python train.py --n_layer=8 --d_model=512 --n_head=8 --n_kv_head=8 --head_dim=64 --d_mlp=2048 --vocab_size=42396 --activation="swiglu" --norm="layernorm" --norm_place="pre" --norm_eps=1e-05 --positions="rope" --rope_base=10000.0 --rope_fraction=1.0 --qk_norm=false --attn_scale=0.125 --bias="none" --tie_embeddings=true --parallel_block=false --init="normal" --init_std_qkv=0.0339 --init_std_o=0.0339 --init_std_up=0.0339 --init_std_down=0.0 --optimizer="muon_variant" --lr=0.00135 --lr_mult_o=2.0 --lr_mult_down=1.5 --beta1=0.9 --lr_head=0.00585 --grad_clip=0.5 --warmup_steps=200 --schedule="wsd" --decay_fraction=1.0 --decay_shape="linear" --final_lr_fraction=0.0 --batch_tokens=65536 --seq_len=1024 --doc_mask=false --train_tokens=633800000 --steps=9672 --dataset="wikipedia_en"
Each number is 128 + 24 x the weight over the matrix's rms, rounded and kept within 0 to 255. Layers, rows and columns count from 0. Numbers have three digits each.

# layer 4 MLP up, 2048x512, rms 0.0527, rows 1613-1629, columns 0-127
124076120137142157134129151096123133148128116137145183114106150119116123097077139094097070175106158152117093111130102121143097109149148127136112111132158122123125103109140168141107119124129169120112139127099113126096138117100149158134125143136125126107129105185099104111135131102123153104109101128081145118194179119157125130167119127117137123149134110138122134135149137112110128119144
155113169139144091133133143119129153116127180139104117089085091138118138113138143144124130127124151155085143151135174116123092115175131143116134153137156121148133118113137137112150156108118083196143082062121162144153107149134095134094176140044164095150151141112107100134089131116137093118115172138085130130115152131117189148116138123121130136142147166136129104196150107136161144133079
136144141131126150134107128130152114110142119090155120122128079096149137154114142128146102091104144122153165138087108075127137132114099109100138160114137140112119110125122141140120139180104125149149141176111142127126131137134142175111135152167160123117157147118116134121121078122118134076135096128139120170101137128147091140174105133116133130138153119126123143095150124129151133162121
124120113138155144143150111070123071147128143112131136161130146151130164135101132103131115083125142129152143107076122071153125146124135139132087119145094109132141138147080111103106113110133168127097116109105123139128121102132108183142122118144150115131110133138147140160120109146118132137162164118158107127110126112118149133109127127129095135173121116145130112130094150124119130143096
159110139104124102136166144115135137140138111128173104108143139106138140106133104125105125127121097146156123156125120153142129123111118140138145120131148110129122113142103120080161121151071159147138124113138139130169120117140139117207125141133138136118119137133126137134141145153126113180112180149136121140155145177090156094155121138124143149187114138159158143121128159151172106143119
153131118153122105174108120167154146165123118116151130157127156151101134109158135162123170121163159129118156180144119117097101142127123127090138123127129120103153148118115132123114111145092117105109144121131120107159151134200151122143112155100138121144123166154095151112111115119143120138139138119154142110183195160121139145100121144133106120127114150115165142114111125155104110168115
135116131105092080146119097109113111136135075126115156133174091130155110115127124105133182160108127159132131113145137127132148135104141090129198143157139121113149150132143128123118088132118120140102148089084147155129071140088127137167143135135105116119138078158139131078148138155077103108157166121132117120116126125112126132084125141123145152109092131181097166122113142131120115169125
152130135149136109176157147123118174122128124128131125143103174141123139140127119153137127133133133177114117125134106110168087093116145173145111115177103135147114144149142086152160157086121086099106160163118138119109110103155117188123096117124123157114102091118120115115089103144133138187134098142114139064148128160135122156125128108118137158123126170144103156144149111170127155165161
115142109124149118098106098139123155108131112155127133144162124133171099116146126102140207095139128089176150155090101147134127075102120148111162147146123103066128167102148147131128094129127107122111147136123110154170118120162070110114131153123142122101096150149135152153117084079100109118071159087082182107100140102120132097113152164109161134177141129112090104167116105114158120063095
136124128176124089155135105084170153113112080127166134158127125125085188148099137130155069128152122139083104131100121131174115148143130163119121134164150130126125108159105086146101040114130146124127111124066135162184149116082174155120094115214055158135101129129106171121096129176129104179123102097145164095120163122119109112134133119116112085137171137150131104128129094143176115091108
117110131125123129124131102137164085102090148111101162127126117115129146134098101104069153136169131141176148085118135092145115129167100103173140126139113093130149135134101103160141113133132118109125121134071112133100177100112102112131122164088142117122141127105155161108162109137130093105099145154143159109096146206121117133164158124116093087170129136121147153124100152144118172115146
125086123125112145150123117130139110124137086131108097138147121116117086139115134156116124119103104173143160144127112121139146102117122104125130109169130133149107157158102126162147117113138097094087101158101147104128119107138154118117163092127148149153080133082136119084130095160090129121138166096159141113116111101093141104120097108160103114178172146147135136111147109099146162127111
150115098133137120101164158123144132117116129176095123087066097121208135088095122110154156145135136130136142097143181132137082114137122122142096172138084147112145112101097130107118109122132128107166093092141113108070164085138190118108154142127116137153104148144161134130088126139122076160122135102128098149158129099145137109121140128121133089161124139161140151139134157123101097122135
147177110133065126131090113145147150113153146121104116096128142130113145092114137137123160099139160124155144177114167128153116164125146168124144109150139132095102123116070187137093135108132146172089116135133100111110145119149076123185155123142109135126119136139133140140158173125134154138130150162101077114165146153113111110125100116144133120173144151092131154111161133108129153188101
110138175119159093114096131138123117146088129128102122158174134114128151178147143129135114138121174163126154119156112095148165184142176092131118103177142161186111133106128132125190130125151115107105111094148104115140118110059114133140061087132108098136131150119121155120162118094159115121103112122113126165119143104082091101099145144130170118102141107169124147104167106124080159151134
114087150132136151115147092120174098102151142165150147092124141142116124153130152124111131105145114107151146094083119142107135148113148119187141160126130070077098123098125113101102106121116127154119091136167132081117144100166102111122131090127119120136121128105162133130101122175124115149095122161108162052154127151130130137101152127130117127152112133132157157166111104125131129102155
105131140147128141118128132110128138140110118068141148162134148154123107136118128106146112154129163123176136136111146108140154117093086139131098134108105129133135141118116174124147127133104127102143125092157088119140133071117108132105109171126149121128155138148114159143150131127135131114117165142140130147125147139138124148126108134080129167137117124198175177125154132138128078201132
# layer 4 MLP down (transposed), 2048x512, rms 0.0693, rows 1613-1629, columns 0-127
095122083163110112108140088129144116137115129133107136136165139120118135158126134152131146130155134169099098114132152138116174115128117113136143156079151095132105149132112138119081118098118115141106124124149119120125098156099096130102120135105132144089160133162093152126125134139106159113151109144110100137142106139122129138132119087132152082118118114133095119111144094109146150136116
117142117118135143146119081136100144122116146132150103090121137149127148116134153092124144136162119113142122120170078126151129190110116076121130131133148165139118134142125126156119154115115148142103115131103136191150131102138119137093133133142123117146148100156152149153107125125064110144073186103152109138110122099155169160114142126110127093114130172167154130109143125126126106153120
110135096107139152109154135123106142109132141109124118122145115123136113107136082141160129174120150125107100124161138135110137129151126142152128101162146134163096147144099168120108159093174099162128121096175133099170134139131153129089128106131134102119133156123135130130123132147125128119133110116123148144162171128092163151142151064157121140169124093141135122147114124143128096134142
114144139129099134131128122161175131113153140079115139149133121114131159128121088118144124153119137161164147140113128123136157110092155160122119122083163109137111117136121130128126128170148129105115131116167134135118184135128136112142125099158119140133096130166104123136152096130119126140123143147141133103119118127133089105122116096120155103138147117140123123146117111131103104110155
133157083120131140133092138126161146110141150126108137130114105158097134129135136159123142136181141109135145115101096136136148116116104149143159105081121105121160113147113131143144124163128105126061149154136126153153116127139147143150125094117151110104134172113108121138114084127168137140166119128125102140111128143114148155101101147113105134127194141118136132112135080134147087136119
109145121132123128188158133100129117147126076098092137117102181122135120115135134164122132120147141126152136138109160112102126125101143109124129116112110092119122155134176176107125154123138122176098138135104155108154123131143125153139126149121119117100146137121153142129155158155148138114093160113116119153130123145151142124149089132167118105126115176134098102127143116131169128128136
118137136161119152124125124103104108109199106134104147128100136114106122172112177156096148146142125133117142147126096118136145175104109146098123132188115162124149158132099124116082130124138068097110142135140130153114134140137089082134115132166113122120099153169113136075139127126158103087109099162148127109101103112112173167112160105114126085122098159165131121110119125123099098085146
160150148080123100119174139136082119147087113126128105132119123098097120096124139094167129132123106149145115120130128133171113152152163102121121123181130107146147130180126150118115149129115128133125120127115127121159148132095113145118170132151174095161125097132132103191176087061134156177098119129176099114171153126116103101141131101134062078091114121123135109159125133135126146129109
117138127159122161085162154174143132083135164125125155099153092127142097140133141124162150136124103091157134104129156110166148137095123110079147117148091126139131164106137134125118155150083115106130150124144117127134102103127097160118107117153104152148107092144153125136109115138150100141105106138124143123096106116155058163144151142112142143206148124133123135146123125123129129053122
141139110139117131153120129130164125146143135153113122142079130135185127107137105140117094120155137131132162076132100161148090102192134163154134133138128098165159138123120099101165094110139137147156144156122157133145132143058104141104088148129094144095113159145100144114115119165125149107065120158132132116072135150110161135107143130111120130137147100078124147139165124152116091144162
157058144152158113144097167132093156148113085170098127099130128128141137154170131095134133109141121104120105131078117134148143156094079155124116115133172100112104132178125120096113146135188145121129134115130114089103105101096125149114158108132121116124110127114131119106142155105158143148142095138128114146120118133145093130118072093141112151150143148123109137130128114145113133128148
119137121148063163101143114123175124109107164155144115130098114126107126146122114166117128116153146123145123115146103106152138097119089096144160135142154149084136108141090180120145125103141125082148119125136150103139088112108135125162193125159126149133149164153145122153163167108131186144122117122153162138180102125085127105149120113124115138157163133170148125164159116122115163114148
171156131129122124146122149132136156130086167098097112099146086104131127116104125192123127133150118087158134123158067088160141112156110163135148146055128096153151151141108176122094175138133121154133125122109188191162130127146138134136175135097124086149133125118103141147119168112160109178110117089135105120145115081132129178133095128157148106147069183117102128116142114131138164109114
107130140167082163093151120145097141116126171162123136128092129118179128142118074119184125161127103137153175133109122154168102136108138139158095146145123133101112115148117166126147163101137154143148121141182109125175128081166113140164144114134135123127104128109105132135130109137130113106163154137145116111145135105135150148136155072107137121105100105069104129140107129153144131145105
117129083136168139082125171148099138138140096105144122126115149154109077088145153121136110107164096117094138152158126101120146161119102141136133107167121143156123125121114093124141127101143116076140147121150101154132160117123124125102144119144120099147159160125124153133096121132112131147143137116151121133067114143108114140143141110120099124129157107127099127117140130122122117143101
160094139115123127112096120160165128179161147120106121108160112171117126114122154151140143099089149107073122133161129120156124113198100157148118099150144124109162118110136118088176088154135131111144133141098101132160162162107163108166101141153144117135100151108121124114139149112165138158117111132115114207137163124093139106169153109175172151084145144138154119104102100108109137132118
168074143145127132103113114114115116115111146112154163118135081133142125129135161127137123200099132132134089155118156105165136102128120117100140160166121107100107101109081115142121133129105084107141104100094100117143106164088163121124105100160131161111103123129087089101141119138136180143109108087115137124195139151092151156135156112099141152097079124124126148124117149071128093127134
# layer 4 MLP gate, 2048x512, rms 0.0512, rows 1614-1630, columns 0-127
097121137145127115073166167113086163143184150131115151133144144171065124164154100121124103109162150170160153118142106135174171126154134100103130126142140134146145136138124139144105092130123131106082142092112137155114159113138089131135151103108188145149143110101122139125114162124115120126116133110151150109133147132109137130158133082124110122117104117191132147156161101102105109086132
142105131118163154121108116146092113100102159139116131165147133173141105143144121154075133123147123132125133102132128121139156150079107139127134131082100135124128100152082135137126115149139124114092126141115048126133183139106144139108144091135120159099145102127126124066092110097111136093136165135191111082082090137147132127145143116124123097094125157121106112139151162091110098139133
110091126114066114147126141156115148150151078141141115162133108098100144096174113114095124123109124129110141104111146141150119138147136118139096099124150159151119143130082119158133137158148155117099113170149138099129150121161128105095042105096173146082153123139131130107117113164129120109159104130097135107158127131120118138160162147125145143175131139061143153095147131098162126123133
120124102135138136082116184118124116106149146113137160163154135101143128101104180142140178106127149147107087129115140096125149177098132158114146112117140136096108161113130147154159130149136151140120114128102133140140142141160114121124126162078122124165159124138143127109132083107092138155095091146190101140140140109122147140115115138070110127119151140133130124127135133098127116153086
130100090106154148109142177147142148086111119118140159150115163104145148148136130126108095126120112143114159103135161129175145171126156140144141119134151145096118134121172103151105100124149119108103109128126102138143152144117084116110167131145102161124148106094116066131122135131148127149125107138153121116118098138112131130132143133142131132154141125111138157131109167153116136107123
100115112141141115098130150160097171140094145099106143097104176123128164123099106138079101087154115133153124140089129132095135165144143090130184108112133128132155132152156119139113109088078079124154116126156132165122133123108106184096144134130158148174118147161109137134163127135103096075128146138151130130116184103131122117164145138155154124082112148136151116123123146121121152102109
112158127091116130090134136131132183130126167123101110134123149103144193152110121115100127130106140167063128135148177123138126151093177098171115103121070119149129158158142147134125119114155151119102150073096124179116178114099151181099120124091180075128077102151131126151162158130107175168093119115126102056138115157115121121155130178143118123162087151143154107158136121109152128110176
142103129088127116137123112088092133162130146087159123143120125088081143139155132140112113116139120135158126136111092136140115125138154122118137117165157101194148104153100138095126151039146075115135129114130087104134153086110092088165107141151137141143093094140118157146128150091108188164154125112161126115087134080134107110132125105098138163124122100103098127165100084120116131162123
101123141141142125156149109145140134125129159151166179106129141124145131148166110141125100107147128135109123157101098150148134168100181130153108130113107125127118108147090176140103115094096160143138147117125107144084130113116087111152119141117150125123122137104125162114122151100135153120076149162115150172145121084131127096106135091111111126135157109130113088126145125111133152133109
143129141120135122104139135141170130129073124130126120124108133154119155104124099143098130127098093150142173109131149126139124122132138145135141152145078159105146149106138134123107127131139137128101157095152149155132132137074119091129171156153146119120090132161125063131093116141152101105156122130150145133120123095158130151088152159128126168124166132120114088123129125138122129131161
098089075149141141078111125103148148138127110189121116142113089135133109161168131128126125166130130124144130139145128137162128141162176155133145189124100098103120117111148134109152134126129134116155104125097117143132106145104158093137130132082151111109126145098119086113150182108087121101093119140133119137170103129127132138178136115097165158083151141142119150177109105137129110086105
139141120168142121146132093094119126129104143136090122119122147171105121102182177127106109111111135140111107139126104116143136096111120158164130130134094127096122130083085112144132128140096137108165120136171132123129159115154177104145146134090130098149129134101117114134110169156121164130158119152178107118165128131131112089097175132127168126086111084117145145098120162146160110139120
124170138132102150140074126115147120143136085132134168142101138117144118102104127164123127175120089125124126107117152162178136128139132101156160106123113143101119116119097176115126184122111111181150152105125120185094121127136146108105145108161104153101125100156088110136164125138086120141158182129125106102158127153126140158143147096122150135155167146112120158114134129121152124126122
151076082149153151134090127171121160138139158069152083102079094156110114097128121101137113141119140152142122133160142133095115092109099122162141100083110168105132158135174146123105095127093170108153156092126129150109135121121135160107155167108161109131155110172096173177126106151129125142128172178129117100149104127138212115125166136121109192119125101132129109093108135147143136098108
125128148077088108128097145119128129109133124126083136159126087113201117123106128119075127143172111173140144133138135140147173117136132088142113151166138090130159083152156135122060158150120140148109120155146107128142113161140110118173116114152162187156105104133108139107142155146126142118184096117106128155126099103109152154187145139101136120135145141102184122132099124128165151116160
133182149123147108151133161100160139132155125126119127115113126127131086130114109156145129107152124114139133116160118075128114169105159157092164173084108142085109180108127096109119133104090126172103161141133104163180117149159158129103094109114146108083095094150140135123120115138150118097147138112119064094103147155121123109107136143091127099117087122184142134126184164195152106102095
145116109128147095133163137101126141149070123131110101155161080139156099129123078147130142156114167157130139092122120156134161117101097172163130103136133124131117105087109148114161116147132137108151155117116137143132166132122138134125121127159116170112152110149145125158095155135155126107128161145132122119141114131094118113155152123112122147067141134124108091143116079183127119131147